config.yaml
num_hidden_layers: 10
head_dim: 32
intermediate_size: 896
norm: "layernorm"
rope_theta: 30900.0
qk_norm: false
attn_scale: 0.177
bias: "none"
init_std_down: 0.00364
optimizer: "adamw"
learning_rate: 0.00109
max_grad_norm: 2.0
schedule: "cos"
batch_tokens: 16384
train_tokens: 145200000
Each number is 128 + 32 x the weight over its row's rms, rounded and kept within 0 to 255. Layers, rows and columns count from 0. Numbers have three digits each. The size before them is the row's rms in percent of the matrix's.

# layer 6 MLP up, 896x224, rms 0.0494, rows 236-298, columns 0-111
109:166135103125123107155161101123110108143125136154174105145138093144110109150081081147105115159072124123112082136100120121146131148105162137187134103143147087101222096085168080099127104069151166128140111101127136232095095096124150189169122085103142131115192111130113154127115148107137083185078114126092087171139082131116124100125094135137
099:093112102122143138079111145159166150150196178159126132125119085128141138115114093140123176131147141068110118137134127157113150058107147092143092134098144174087103060131115128113089082115095133090164107084151124149090142168076113132107109078096130093183159090166104184151079129136145129156177094106194120109112117120083141140122109118109
105:099105122118146102121152086085091145141106185119113099070125095151151219133145128184154099082122089122152079133227159109140125145154147139169140174059092126152127148125146197142106123175168145083151136098103180122178132160123051104140178159137189128082152141115130156089130148149121115103169161170117150048176118148061100114147087155108
086:083127126148131138117142144145158145090102141102194119135133132118116095110175122124157114165106160120109121133078112103126179143160104163093156164183095156172135096154038187186158076099111130051079074146214161157125111172131131097159150155068154130142125112109155147136080128135083117140130097138150158145127174059072094155147080143210
100:128074145120132137124153081121111128095109103115143128089149159147126184122098132122123145124095115096132102145086155131110170083126091121085122120183066177108119097131066170145074110066068100088086144190140126135131106119119086145135136153134096119139109134184135131129154116098118111096144188133097148154132141095108106118105139119127
094:116130068133143089128143117160108115116109106143115170178134097149066118225113119100130126098091109070146170139087144128154177143121110101135146157113129111092169082119098108098075109098161070140132074179105173138112138096127096134160160130104130090209114075102078079111077159148127126148122167161102195124168162138106144139153047139144
105:124130054136128126136113119131138163099111133090129122162159130113132181112032115118125163207126119120083161120140154100136116109140103152132118137158080143160172090153085171125085108071173105146143121188114130175103156163145115132093163119155124106162187114143189125114110135099140152081083106104131119125138156146090115163127133153102
100:130131093169119165130117130165141153115146148102124077168147155162122113124104110167155082150127108068156114151139109166091134125103055155116067129124137199193142114150104103047165110123141098124060094088095152144160053137110091116172137155076180180145123172152110135091107069164159086152198168160158137084166144183104123161159149193160
100:149028141079177088176168150170130128167125096118212069102068118107159084100154169144097133176124107118143085119139147099163124108144122146142086128165167155088102119111152182126144140131148131125070064090113131112132143089092148076167107142098148170146131104191119106162116068146124142121133074168130095101162145186110082094140155090110
097:115126136095166164152097207161094142116144091162148139123145141181157148141115094128099109128152123140125154119110141124062113074086141143160136091098096091210116123142134190067083112148142181112130130082092119134190126155198063059106121146135148114194138203169103134124109104151151139049147078131194153143148123119040067141073166129159
100:089125117112124120113155072134101126176077127137165130142144131082126116100144154155143126125129103180111112120142186126160155173184048229096165156165134187150120134138093138130199174094103111101142182154113117112099117183110127138106197152162136117140129075133159185065121106145124130167120119175116085103166126155105064109101114188159
094:131077130149139090156108114140076146179119118129129100120125159165134119098126107161080148105173140077118076111183154089149133105103129130133117113161150093169144074112136119119056114154179059077132118089156167135125113068146103088132110130121139117124161118173150132069114121096142114111108119113079155171162113071090099145137078120073
102:094121086185126112182146078090174124124148139186078142125142121140090132146170093178105142117127189076132116118121149140123161094164068130108163115147213180124151133157118150132090178105114099072154124156150147106122119099083082138109154154093141147162094089162159155116086095158134120180142154107166139093171109092106085107106079158130
099:093140118103133117124060105109155114173130140137114153113164119125153220103085107107095121094126164156091172090144129084143167127088121122134081067126208112098173086123064176161116137118089127094123091100118088175127091181148150147138141056058149151100095133089205128178158141151122126135165160176177102146106108152161059130118085122182
099:143103147094113082131118084126158156124134147130135137129169098142195108083128123130108125142116142085080075122125142092106155157139120113140089137136118130073127130167125175100109151162124136122137117126179171133163136110164124107120149126128105143115136065115094166146076073146176062113113149124110248084155119087134154167087137114124
100:084103115144127136064159187067106120130080153132128110165116096073129146133090096092104152130104106130104062105118095112142143186089097143087096101073163147125131110167125085089164119130039149127179159164141121134103078168155117142134130119089130185102129093125125121131102081153126101181112122138122180167149076124091112114090113079116
090:125108144141047106129136140123125148059140108150123121151122073157089132104122074138099123143142172191078143094152123119134176105108184082145084089134086128117186083132204093111145097104102129129094129105124141167146134157176148096128177162064150113111151091110029125142103155140162095140158139156091151114161110122149126085116148100097
098:138063125153120130110129089104127167171176089109153103148107137221074164152147144173076110166118159124109118122132124142049133099134100125081109167097121145165185129078099090107100137127174093056174099149098178119142094113135108110149109157087142070122195081160110193088164122117135121108129174144110115082129136161176148109090137095116
095:147136117172084084160116137123164112111140172117161075115159108157091141099095095102088118122114082109142128076147165149173182103199123128132091099102101146196138118094083145149114127117057090066148099113073160126167131149143152113106144099130091158131141152129147126188121117127136090095111110140119176115104173122122129144143139087172
101:129113061161125082099135162111149132119126105112090148166136160106098165130124126147105170135119153115093100099099161065108096151101073111149148129149083170124126092085098190094116138127184106136141152098127153150141046144137078095072120120142146070106193122127161120097159067133140109129168132126155135094164117103158138112133132097125
106:164095153135116118186145144116126148131084143113127116164206079191166135138069108128118186143113157100143179151174110131096140084071147193131180137151147107158130141094063167159116097044126166116118116122131131158112152127119112095105127138125140130117136140124114157147117135165186126134141157154141143054104099202121145147135095196103
098:088088100136146088127145096175159123108179162126072088094115120116093201169054135173118090143116121107132082117100160136035122189133121121167137119108148202105098112141128104098138131101130144080131140158165139132174098078100122135133096103110139097129119143152121162123081114157150166151167177125188116147122111134101125124064113055116
113:113115143117096100099131156095127167101147087095145080115162104141135116040107124137155173117161122097106131092144130138112138121078106134197155127116113176204145170070115157093128136071150146112102168109147151133117157146126070142194142142062150086134144161101114138169127068107111084116105082152185135124128162101110117145115145112139
100:096035137121171144080072086067209110121149093117145138099130124163083154137067111127130107119117115101117098134099111133091118156167156100197094167120110181144143138126141115082114110135139131151115108133123093144140147156146094148160118159139119120058152126190155114105113127161168068083144120113179122120188138099111138147116184100104
095:119079150125159097165095155141113115120121199134077156117145085113203170110120139190110081150171124132145133059223167084152174121146169120168100129163088134109148125127082146154180086133069138149109134150174114131078139162079151132167108070119110101121173133140166104163161148175184130107064113142143154118120140138086150139161109137132
104:123045121105129140107112112152063107159103134157123082147154143171074136130148134159087161127142142075114071130124166088174141152117148132074092111142125190097121072108147139074116146120147100102157137078115186100167093139102128122176114162158181141129116149144176176112086145080096123146130109126133170115146131119067141037152094165081
105:114133108104114105097145128141160107136138149130161108153123128120119149102087118150126122139125169101125098099180182157111145098095133165176129105107082141163191179103117137086076212156099122089111122075118191135178145124175078114149143131172119134154112116148089092151165043171164113138169158142116112140146081113118166147079116141113
104:172077201163105103162089099117141095128131193106134136092100154077103131083131092180085152168087107120110139117130157139097137140070135156158180170123103090137148138053105128138136127122171200069134106055154123163146179142128106153104195136168187127144152134161120212116138100118131103079080134140127147100165052102163138136120138167146
101:116086170133079077120121087151137089147111150090167081116144174143101128118185096173106157099167132083112125079187122187058167122133161142154071126127105126200100108076137166149108139148084123124165137137125133111159178160134122138168102145190127073158065159162077167128109157171090125083152120144166158082160107097162074152163097110188
096:146103186120133133114079117177128148162106147184111142168143097133102202103103083174149147104185097123072122083091132138105122115100123113156111108119136239131174167195048177106146101123101110121174133106134068147155126150139104058186129134138195079165103097160153165113179117131145052119152115126122100080161082113125104176118132073095
101:162150118124153098065146129122079141156144085122124152110125086145118110058068147110182167086200095154084211095137113138113135128110132093079105124112114114136143119169178076077161117103116076081126133122120177172104169156117131090116166181152192121195161106137101101066129068181150144093097138173149118122181150132110100141111115132104
103:144108157116155062125072136129053074229177115142160092109119086140161183149106174133124119121107138125141117119137153097068134128135090159162153133116122084144097114163128156105093117102152152182111136128101158142130178148189064099168161131126163138088175116144125108129119083184087135152105165177091142087163108086146095202046138135131
101:152127162159151118144133150134107167088100127152092167177146109143122177135117103178055162127183125110105111072195127099151123137125169177119112126100123117108165132128137084110161131173074133080148124083149134104136120127155094043115102112101133197069137105137168150101104077112067115162112160166110171150131155163124089136106120113125
097:137123168063064163119156117163114077131120153160125136077196104106064110088123124122117148117172141163110178112160167118173128157028173188098107191154150109105105168123113130156122134155121159105158150132172162144076158168119131150157176117100150090106148099127136102088077139105158109099148153193157118060139184135108122114167083105102
089:135115180136128056126134207105127140096103073137134144174122134159200126063168086118080160084216105081148123129158254130132116134109108164166077152106094092164091064142096182149121117130128161135101075127134150144140146129107105149111103132135125132128105098088127152158110151096123092115107162137162126103174097104124098126124181171172
098:176130143135120122174141128140132197106041132097137123117115178096168126115181106133074160189128169078148150041207125110138148110103076172133140089108132084108118100083119077180151085154124161111091145120161109142108076111158083151143186108120145097113179108165117175126102078101085137113096169107110130069142118118093159131117106108098
101:148145136122171167124149122121103183118181163140130127114144146108124156073129160177066167075130192144070147162142120080132150119144120207158131136162095125158153167126083086039140099080100113170125079146103137171193169158155128158230090147086136140093084115197156136124134126169091098089115172107193121109158116111131126086107122167186
101:094087117149112141082113131173082146125142201167100101137091129104171160117092134172132084065142138090130149108173154163112213138153118163192199119130098120152113103096103088117145133147112119111169122177122162134134146142126113150142111109088127147101126119202140108197130090155159088184128110123127148085143151076090131096107126146149
104:123132184129097057093119105125130152187149155087087126153086154123186144121153115228100126164126125147104054105128155165119180139087118133129111123059112135156163050090143116023142124128168143126155102110121168145148170113165118156125099108204137144111131074157098154174153100177153139114148136173162190123154113153055082173127116145125
099:108115140162115123114159158148124111087111137145125129156090133164118172111089149148148107157145125131165148073112131082095139081104151135114195155115126142193137129100149067157117095152108154165084133089144184198132116105190130155142067085152106151122160107187135144164101116144179177116114138091118126104167185158182154093138098080172
102:157092101080106126102126119197094145197168093096111089053125151157189142121099090148157158123160189117123123116113188110137094140116159166152136170154126147153115087101098088156118114182177169124134142070143155128109138096171073047120140109097097125118142120097078156097112134150173159141104104194158155168170108086113137098094099142065
100:091113165101190154082139169184103143136112182151051102107067143161172164129062100145086145073114103148104107112142124167111194169108148120164132146106199162121138154100213126117170164128108163121091119124144116145118140136165157086154143120112110116110181091134135134151148170103152139155109160118176103158133094145107124162162095093118
100:134108094154194107149085154126143112161128130139135123136143139113101122130088115151118108167195174108167125136147209148099144140070155165105157108143167171108147077114104156147124087153154114121145149156074104127138111120152095082091074090108114120119121080110133115143159120154126159133084145099121199153140143116056100144114150081127
110:086117072106159058105132140150111091125155157103092092131104153118135168121091116109099179137142128135110085061177182167113126115144172114158089129125109169177152125147148133150158176145113114175095191089138098138133160125177091109146093104109094138160197176114169145150121127103104131139175155088137163110122097077100147165149081094185
101:129103083172121139113165176154155154136120133119144138099136195151131165134156103185055117099096093088083138109230146118094203124163179132152128132124130126127083103117150141180165095131112116129165120122118141154141132087128113145115149113109134115098092166160127187136018115049159124125117139128102139103130103114146118167107111205074
098:108108134096177122090089098081165205143096151170092156150172150098095144093145083115151155095171138090106149106099155067145127142159154133202069149150123151137135111075072125119071117133090120139142097154118105136081193186091122161105083193131110151128169196108150101233129140132138132109140110133154098112132153103184103120085120135145
098:075124073130147097150093141106186160154125118131135088126150124163096148137103084136085161154171109131058123128122148124110125175093119121152135101059130134120138096170158173169072132167127163128170075094138141129125154144164139176086116099075135158117185094160125185119044137084141115137104148158165120098152120167141099093114127179100
105:131132146105148104084154138138151105153109115151146129204164128094085129091118119178104107122153109056085136121116116123118130100117134100141105079158197104134145143171166099133108138077109126124123114157176072147170146108112152069091222105131190128100124095136163205139104115119072092163123191148166092182146131089098086125159119197132
101:156082084177138102123135109097139153064136151082102144129128161120151092126128100188122120173144116087133084074155142157126137080080130078120080126125154107230115120154142140115087109155131174168134099116100184129159137139145048079126169156141146154199174123119121128121108089155119114193100118147155151085157170122156040196086128110077
097:174108090184101145052145146112128151091065084122127092129156128124151139135110146140123096149152118135105146080138155149143160129156134085178136153138143126164102157181140149136079099120079162088059168099142121132159136099140083080171140122095125118131104141163166157122112095107142080130093103192145140043155123116128111115129130058193
087:096125106069117151110157185129119108146098058104156137173123116142138179128163146087166081138061136157070068070088174164121142085076150169143077190147135121107108137116133137126109069098071099178108164155128110165187075086116101086082135144082138165137159086173151161043142149111133139131147132197124117119158114130092140122111186066125
097:125108141145192106044109089165108120144120099097154107176216129179140109053102084083167090114131122115099129113125132075141127111173118147132131169125110126137150164097127152154089157035133078124097146109211131171150135172113151101098167110155140122148101146095110122111074097097087079088094079148145129108126118122110132141143108166169
104:112157067107174135097134034162103151132143105255174154122155070074148102102135135141122155118119154112094107071112177139104133168148095123177125143137122129164144114098158111120137165123083176120142067135111113160130107162122095116136133096097169087131149123130155126152063116165170134165142097092154095119127153156106145109086133112117
099:097092164164109079117108159104167119091142136109120124100138155106156171096130093110157093122126131126128157092130105157083136133108180165149064171127155158142128117097174152105102146113135094120165185178130105134106145147120109126160078105070084140085132104157116137173109087096158126192101125182121115104145125049120140162051175103168
100:094124122119189046126085092112143117132073129127117133079103134135174129110092164161154092147113138161137083106155122148128168172095136119144113102114132079115118056179137130161144094163157176141155140134142112164151134089129120152118190080080139087107140105203197115138171092185153040146124162159117151166150095066057146132125158078142
102:084135112149139090081151132067120095092137143126136125127120164082111163084078100142100137198105078100133175057166148141105162166151176207126171165083137092115120135118140146107113140158133081136150133095136130125134120118050095049196112100168140119143115167088130133129138102179115058065137153145114254112147093146132148120146114165164
093:079170122138080156144183103138096184103157166141151125150132151106152108102070151102138113156133093088129127103127096121149118075069147134131132156120109117139100129141087139139123145161090075167135121160173137168126085190126136084105135139107189153116130129147066121074135081133199106128145149084174115125139143122150151177160128112141
103:120124107118091121112112112122171119145151149100138128099117078064142094163101080110114103159044138093083141114097116195124149151153153121127185103188183157189094122169118154166157167140077137094083078144144071141089090162137105107123157108067093159165142134110098131113126128139161164171123157101151097106149140160157126120150071121126
092:162105167141135109062118093096138073176129081081123106174164103144113098169132108101166123190082149100090068133146124148099134155143080138160161163123133127114118070109152189119116124124157177182123138110144158144119086154106145069069105192104132159089094160091141153138135122177151156095167154132136161110142141110132092117064089088161
095:106125155077160075085152121097100089139162123158100119133168126055104137095134172088145200142155133062110097117131158122116193116121153116055162149134113122128114073126103130121110160091149101124142131118108101148117132191103089097085132157143113095132116154093141092157152150149129152199124143126092158127159164132110136108153150107197
100:110125100123122063136177124132127122102081141136079103122208148131115124100126095124137164105176155094153078120125172096134176189185151122073081099146134216106140196152065163144142131048127102101090144132084167105154142182124126112109193085122145113103099053132113109112116096084121120149065121156128184151145100079088151150138075160143
103:089122104162093127081116129180148172129150150124116111110164138094184126073169146090123187127127128158088153104135134051178093194148084132137097125126119175174137098092082182113086103129129201179144099132135049147121090138141100108097176074106134133122153129166156143082116105136147070129178106170146129111150128152150090203116097083160
099:126101138108100144163056118094136081158147167179114145133116050131180136148121146129106131157152133151142177116164169140125123066133091119199152096122101118096133057119151141131194112114123159142134165096127087088161132148188096143143204139149179145080098129117114158105158130144153166151173140148068203089153136076139128090119111016088
# layer 6 MLP down (transposed), 896x224, rms 0.0394, rows 236-297, columns 0-111
106:098133176158127148125085101177111164162117112074162091122087167131098108079172127147118088153104086152126111112154168140058114119127164134103133135161156155114125105148102144148084110106097180170099200120131168069130091123069174148201132115137125084144126126051132155128081167128156193144154142135145160162112191123088106146059081134129
096:126122098175134174162148090100168104134096159141097104109157144149184145037172182106119099184142087154114143126139152111147142098118129159144149190099137136055134112145136065150124143134220130187180114114115139160114069076073141092123139082123151155119134127069092182094123119105186156137174127145139151121051080151140108125143170098095
107:087125125127100117136093165106164133103171084114168094114177128140138063135134140147119163141119127121151125134077070106091084182138076116094113124144163138237142114100130121061128136176093137126142104135165165099072081128115135184117108167115216084080089156144104102117107107162064113088139125124140109191122173185107090100120127179106
091:093070081171161166116120128124134128085113135117101112172104078130084153173104067096106097171135168126116122110126136152140136157146132190150117147096082063117105143185159160174236085115106071151137159161120096061209170127114108116144103064100184121185161060118151138100075153176084112160098123127122142142079143144148121141173127103104
097:106092102099103098079165146140101124153107158120131199103176050134118113070092115088097141130131114121124167088123129175040150107147125084176078144112167138099142128090156110143111095149107159142137141102130157103150178109164108153106106166149117182134122132162121097138128111126140091102149086168118191119164136108129147144160168123111
096:095075136139077135137138124170154109142133135166078086158084160104162137132202160137068120147096122125219165054162065101170154155101141097113140098139135135140152107161126102183136095123169153101132135090099112092117134120123213100154139108134116103097152137055094129107062142118092138120164157122157148159029156127148102140170113117152
100:119166106148152132131154135079101090149139112158084159124119095089118147166099098061176123084128086116053147139122086142144115150128083109127118143062149107126191168133116062122169133144097142138174141112111063161073117137151146186153102142061103091080116131140157198163164146148108109162125120063112121151133103110124155077196125156140
095:120109152125139133127127117087095104108159128101102132121105109168163162138136107115139119114134119109255104142145165102176120178153115099142156136110100088109141148143160112140173108182146129143143121131091070088156131057084101171094076122126125151082108101139142087144119173121110145144101172088164097140172103149024123136153182124135
098:093138168216109175117132136106073141143194153138073184171118073129183144074180118105102105195110144173167208124206093101178087142109092100167114113095142096080122166097156089126100102109144128108148143135135145151102123133134147140072102179085178143155101117107120166138107125123088122120130143167168164137125156186151076114107137157156
103:108147156090150141183073119079102127153136115089124145136099131102142134171089134150088149102137132117165172109111126160111108137168196148089130121094123060106070151173131052153130106106163091113147170146066134123120064135134083102104081118176116146150138113141139107184137092185132136124105145097117121158116122154105048113128153085175
098:132108177125147097118143114182094162184144140129099102115118165131121135109124151147145151145097171140155045169117125125102111105141104174149113137143128118124154122134093117209126134096093078172167159144125157073096122128129112132093151117087163090124176071114072219116182138152158108131121178091119118107086131126080149139069118149107
091:080088158130163154175111152151132115123106140064143115108096078116102129090178094129174153122144081156156089113122095123139200143114133140164047083195102142144081103096171153141144170074125155127112125166129069129146030104105143168138123139099131135120097094118119134187090129071124187177158112060077120153093125107119130149121137173159
099:189137121113098087086146101146115084157120133128073107150123085139178076146128132103149120131132052139084111142164116200110123153113121142133177127134136146112159108170167159133124143128121117142080131107114120141125083127107105078153066114127175154165140118204149180147094083081169150133202043140161147170114063130115139125129093175116
101:085093147142162122186038144111090163051071086118100204193141146105101145193124137155155147107119118192164093082082145086140121130094114170111190128115160113126100150130108162145108085168085201059162121145138119136115049144117112085151156113107083142169123129155123095150106134138105169119107150107166139150114123155068167130145131174145
102:099081176135140159077170116141138089098147158137181160117166089187156124119108138165115108174139133157108141137168088100106101153163106149107147163129185071097134156176112066102079130142164127128201127131104115065119153103113168139111111109135135131144120140135136099120153113164129133109149123082099068191108103117047090150148128065109
098:164060131110109118070110188107089148169150210101127167186148133146081166138143162080094105112058131091123083096194115144129163145128148167131136098172098122107100135158124184173124148085089113216176092090139158140125156179100140121099175105159148174102121072076147134143110127100141095113168166113149147117120115158115090151121128133149
092:105135137087160135115089084125164181151108133086126091135135162149133091138084174137143068149106162144152163117116180169085161109142127162205086144135138180118119111135126144142175081116113160106113122109129111108125166102103109100156107116115129126143195167155167099054143130126100145213134131119069136149065119125152179169114124138177
099:142111087180128151122118130147158198124139129114160130091150118103101159137134143062090136154123151096154150194115120084130078147109092094118125213146171134094138087109173165183109146106124145118141140117157178160093162112093154142159123121133083144074143148088114132113129084169067149145111065071118103106110127118113167177095119112110
094:112123118113094147144087117098112141114145107115133126107101101148189150130077153168119146124100139167231151118099111110149164084088100139105095152181164167177109123101114179109131143117152159129187106142121182158172091139120123109147177107150123113132146138192152107099141115159184167152078169122121085159127158116139073152125148150138
104:118048106175157140131194154094122151177135111062131145128142116088147190077086143106085168102151081152080125117213117110165142112111106140161129154134152169106186129134139149159139100120103082107110113138103128124079087076138174129165123153117153166099088170035125206165110141150150162121150081122144204144132133137149140179133146131141
103:051120122132137129165114120080082088112171114111136117153146159115046169112049147096165195158114123104116163163119096098170135168170128116118163128146082142129091108185158118112151104086181054153127103091048118072163177180111167196125106103160162109104109147204090131139081154127068102120089110122169128126177117178102127126147121169125
097:169136126138150156202123073111135142119111110112096142054107125115143099132160145110129128152066103112226100137047129154092120172141099123123150113106090097165074130142098103088113109141087173161141121152116121128101136035134149131134108118128105148108145103097161121160129095146139138054141077145139080092063135126105208167152137090223
100:177160108154174156082099088116125100071150111132112158129101113097103100100138124086162100098146165151097146145111113140111158162115112107146107129107153073142146100090098160083161120120138145148180114115075113141164126093128088126141112138083183076118177074131107098137133153104165143068161149112182127081033114130180254119097148090098
101:147138138117066137096095115084132141133157130133140130176182126093115095126136142179133126154141097131136103086142158103156106091147149117154084110106187201164166228123106078081119161096177171157162142202165134175116089106052079101082113132148142159114146083122103154116150169101077147073135110133157147165074154159132120074156112083103
100:127104061150159159124044083087127130122134121140162208127116115108101188156132094165125123197162101145194149122117102149088204067158171166100181109101100157143123098206116062094072064194079092129087073159116097141130100146180136119192140165087096165170121127146162150151154174136150134110174120137090159156119109031181117129131126109153
103:191130135152122143110156044138130097111178094139110149083117177150163085094081128201123086115085177185181171139143174157176087081119115117193111139127158140090155172081111106105136134136138135182122188085131121159076169187104070084126112101136111148087129118085082091144129163123124163120092114137131112150164090163125125141126171103104
102:134106051144108141112124139122131116140136141134088110141126171177110103126163113121126096127083144166143199163118130156114142087101095133134108130121156121140099120111079116076150138115123147169114128169125095100056159063112139135202111121163125141124135162093086193115087125155150158110146167124129154127120111169136161083119131069065
104:052131104140115126087051111168159105073140055171163151136114134142132122147149149126192108028181100132141084138097146147161214142162136110128153160120131152131143086123102164134115128082156127085050107170144095072107119120124182164111130133153089083150155144060111115092091128080157112142169120099150155114102087128073175115142099136086
104:165086117187160136141133163124142108122166091134130152175128154135087225139072134125151144126112110162116082143106157124121112168200141131106129138128175058079095118159179116162145098108092079079137129067106136069079166131168121162162182115100095152116149075140180133047163107125089154144107120077086107153103097113115136105145165123115
095:127073106142110180149164101111133206140093101155085108153110079060083169127165168141146111100116046120162110103138098071121078197117093129098111089083110093155116148148107156142093147135085134151088115141124162113172103129169104095124098129117163195205114142138197119129094134163154150143097143123153127122127147118123121118075166092149
101:151138116138111102148102067119158174110112125058097091144082058151098147159126110110202153134124177192128110138113120107151169176175104145150110113134116173144132101060122152092126077137099093144107131140111134156138116114144123120128118187160125135165152158103114120121170102122106095144123146080083168089152148092097144176077057106165
104:123120074184103090130096110159108177143145149154133145070133065184083169124160121213114135130145099148093134113094072119150155127145109140135145122104140104162119119129075109104139073167132142124156119160096140136137154178157120101092192117119101091133088133145137147155119094150031071149103180112169088155186164153120100143092156115125
100:129183190095133147117109142083167110120097159117133157117136153126128105133129157137120152187130125154147140111114161121149122106122059131102164174115127195106055132114138138134174097119143174072194136152135111094142113111040164126096089090149127090093163120138138101113121109180121141123089162102045095156133128169086142107147163139158
098:169138162138147148147145133150179096127151089114148143084155131140119170157095165118124125097137148124141137145141190131133159073197083116165131109079157129131099141122097170141151079152169136151183106094058157127131173195158197120106125164124137134116121137110109090131095131185191128148169125109105104093091082128113139125165211129098
093:106114182176148111140163179102110175130194134094110051104165108156163130115142151127176159133112037142193125143139170111176080166134106125088181152112117151086137082081103105167094122080152118156089122131171123172143102092077094150117123119082141117133093124143136101134109129153097097093147101147155116148051078129092139112148124125117
098:140133160145139141114146135197140141071151159118097128187092136095141139161098137100164140126150124121208135095145114145058115121178155113155128144148135100120122141125116118162131185124152117174182155107180117104127105216115153098119064129129121118157150138078155109216089162173120121172188047089176136051042117125146120114152094148127
099:178165122140090050177131130153166139120100084104093130147122156123174096137072177149143120107133107200146108131135081093125136165115144143104121153134102112083081088142163142118127082143105146127135162153158112128109085086096092128118112076101096105163131197113061108126133121078135183095116153122132090147161201143183138158066087123145
102:160140181115182163161086149140124153125110129147114175110086182097088089153180180124142142161107124104193104109157119115144124140110115153101108093186164219121167133154094118147196126114155173159138171100155111164127137072144118101144146107099142138151069149138113095078082148116096094088088060126149127112070119121129088128174078150132
105:114152175139143177098185127151128115138093100128083168050145152143077132115121131121109141143132132145099129123129177134118169118164135134103175123136140136109139144113126152181069131097148080090096066141184127189105157105086162134126138106160140131117090116125131182129088139070169127151166115142124145183133098190162163091114081105115
103:095106155104208164197101149163094170139132170085109149089142245096147170135067128155125083110173112150151119145151148141131128117114144167126174182197134129076142183147120137179170159132111130107158131148128138171129066165142167154120129135122139164082158130148095110105146102144121173116117181100099140103107167118093097177114079137108
100:125125102113125128157131109114163029131154085105070134119098087076159077112076072172077143059158111144101159140101127134122117185167123147059164155096110106092143168124128110168077125069132094162147116144121121106122202111135102170094090144090141185172150147144065146158089141086128132120185154113166164121158132115115173118131141102159
098:167104097107153159101200134130124157118170198074138107129100126134118142140140162119106122135122144145121099153068110131130179153143082070106116105149072134160130105185128119103146104157086094155112113126105086117079105110104117110136129139162113088119119100141158144140137217094101147169096132105095160117104074139082200132208105098114
100:121135161134164113131133100066139163126125144135179144117136094117112159085138118082138131126135122105117149150095141110107092096150160123133115118077169098125164098132131144111086223168174146114132176119139168087071144159172145143128139115152108133165090172120115116134082162114105142135152161159136116190128138131165106099045099109129
104:139127135117164105127132084128102168117155087082165161197097163131117172070073157089125193114127108137137102106130142131154127145187111148054147071072110178091163142153151107123072144091063115153098134155128109088159140129109096111168127136096173152076116104100156150113145108192115136164157123099049155184136078099202152095112138118166
103:110140127185106147168117128151094124075103167132092168065137064159128106160147143126101119146107183181138105084075120133141151115174117091099114144146165126138060118108177145108100089149215136076165192174126081152162141124113203081136127114124132141113145199095166109139122169095115110127138100111137117132078110131092120135181111125159
101:138070177090138095147158118082131139144157054178110072060164099164168166042169156108156144094163152109071159161055089074172076162060157165158138153109176086101118101150118100122110137153138109101132092113144128172134112139114134183094067094172126133147091159104136126167150118108142137119119148055133120219191134134103126125108129124091
103:124144107184196132127132115072107092148098120127162104129136127135166116113117093150121114094143059141177143173123141091110080185141093157179177125100142134079157132114137058128090160138107087180126149148122080103118120155158098179164093086171126110185176073120152108122150144065139156082053103089156108190157118169042112112123140145166
102:110144146091144097162132103170119119153140169110195110118124112021125148111155092174163163117131127136076071091115131133127140146170093093139069134149131147080132099113179145135152111071138142134107113127060144091127127172088074088152123195127155098085185132129141151128119113155148112168079141136139142107194136141090100164141160110144
102:121121169126151088160137130131086161109172154119114109078122177126101164165088157111135099120157144060172054145111126149143096102109180133150106132158128023120178173158099109147070137142116125147155105166174199137131076128111083120193127160132089135209114107133158170144161114112153135123081136145133123082087143109150113175129141130133
093:128161092159131105150132080224125122106094114209155126117095064082146104209141143087109074192115117109082162124120158125128125108121114099117118163121173119126093151200128075144126097118165110129095112162124139098121094180093096139134129163154100146101136112122141119162095098197130137036154114138136148128154202131077093155118089091142
088:137115100173113120136122116150131051087117121116134146144113072118139144118127087061173138135107144168082121117108155172092129215135100129147113150119061144169147119126092147050080139121139185121146133127156124126158114140150120168140076104092137078161107151072170093140119150093115149144140107106142112086074111125117174143099173164130
094:163119131162121069131111036150090172161142120130123146075167144141122140093121092095123105109142122075098100110162175156128122093150161122117141132176161149128134133109151106145109114152183078172119193135156063182135111127134178116044153147136122155114182116112101114157117210136110155122138110108157095088008108149147133131133153166112
102:127205148088172128174083074148120102155105129117129138080088048141096167136128156168114181113140103115112125131128171168182172063137154132198141082123156122111107117121115095136124089143083178113123176124128130113101085123069109147189115183163132156177132114197103134110104160094152162104120080103161121143184186173135093111120171166122
102:162139157096079062142081136092096099143142090080171129102103114037180125132135130121138086074166152137150073189111169132165132179138129079160123083098180117160154159102173142115152121095117130122145161172128089165142139135108137114145150131100173199156147120124141113170178141108116128150148089089122106152079180121125158138134080119164
100:128120148179115165151125092164171158100139206147202158184137145085119118161125112135139184184108112156171099147135074109095136134104064110109081134114132141116005122145105156126158189088100134157124103137113088152152138154116185073124131128198119158145157167174098131117080117191146182111182095135134113130110176146113075156100119118128
105:137165187111161120162104155129072088136153167135103152119093118125092137141187096138068141084126093097125135138121147155164165155158109114120123158179123121122173114078129120117143110129143088115141104066148139118160103076124080162164106119088072119151101153134142089085147159135203083117166175135102120146193163172131146134109113070148
091:127138143152151148093156095092094168132168175144089126166131099132067089046182121150103101118160105171145125145151142172153184135119123174088139120182135064151088140095179129093190157142161158116143094140105143066073137164152091092086136095122128147083144059161133079112165156141181110096086141157166148148102064077144132093137068131087
095:133108178128143205102125121140132098148112141141168083114127094124141026131103187126126159139103095158113131120134118171113099174118190115147119187112164144111086135086094196078099129146116145133106133145109083128133137150194113156138066180107154109157142111101106148103200175111132139109092075171140141170136111109138108164150069055095
094:126062116093149133149130076093150170137134135129098137092119171032130203167104136135147070154201121109069130135143094115156111142115189115150165131137112129071138118095175143105102143117099144107137100125144112094124128080144176136094156138142144120170169118137162213110162148129081133143135112132115155128105118116127156099143121097144
093:136150145060102140122129121150107116173123201154066186151137086150144136188072195158161229127123143208097105130180118116110160191158132124064156140072110048100165116104113152152114093129062166090128139110126133099142141137123118101118110149098145166173138103099111164123163140129124160129129096153076184117125135131110104190128105135157
095:148078085134050076123147121181137185106131161121140157134099090144114137132059147122196185115171126061104144149121119086080149122093166056145132169128190111094189110122079135120176201179156147151114144082114116104137128110108110138115156100101095164183138100109086111092147168192141161107138088170090145107123074113127114188164150064127
102:132158105073111182192123095155094146078130163145053173119139147062165177124115122156072135132061160206186132134109115115111156085084131097134168165127102102137110184095142172150097092139088156120198122154205174172100129088117156120120093147140077120114081127127136138129177101154118125134099171146147125183150109172141115142112134104141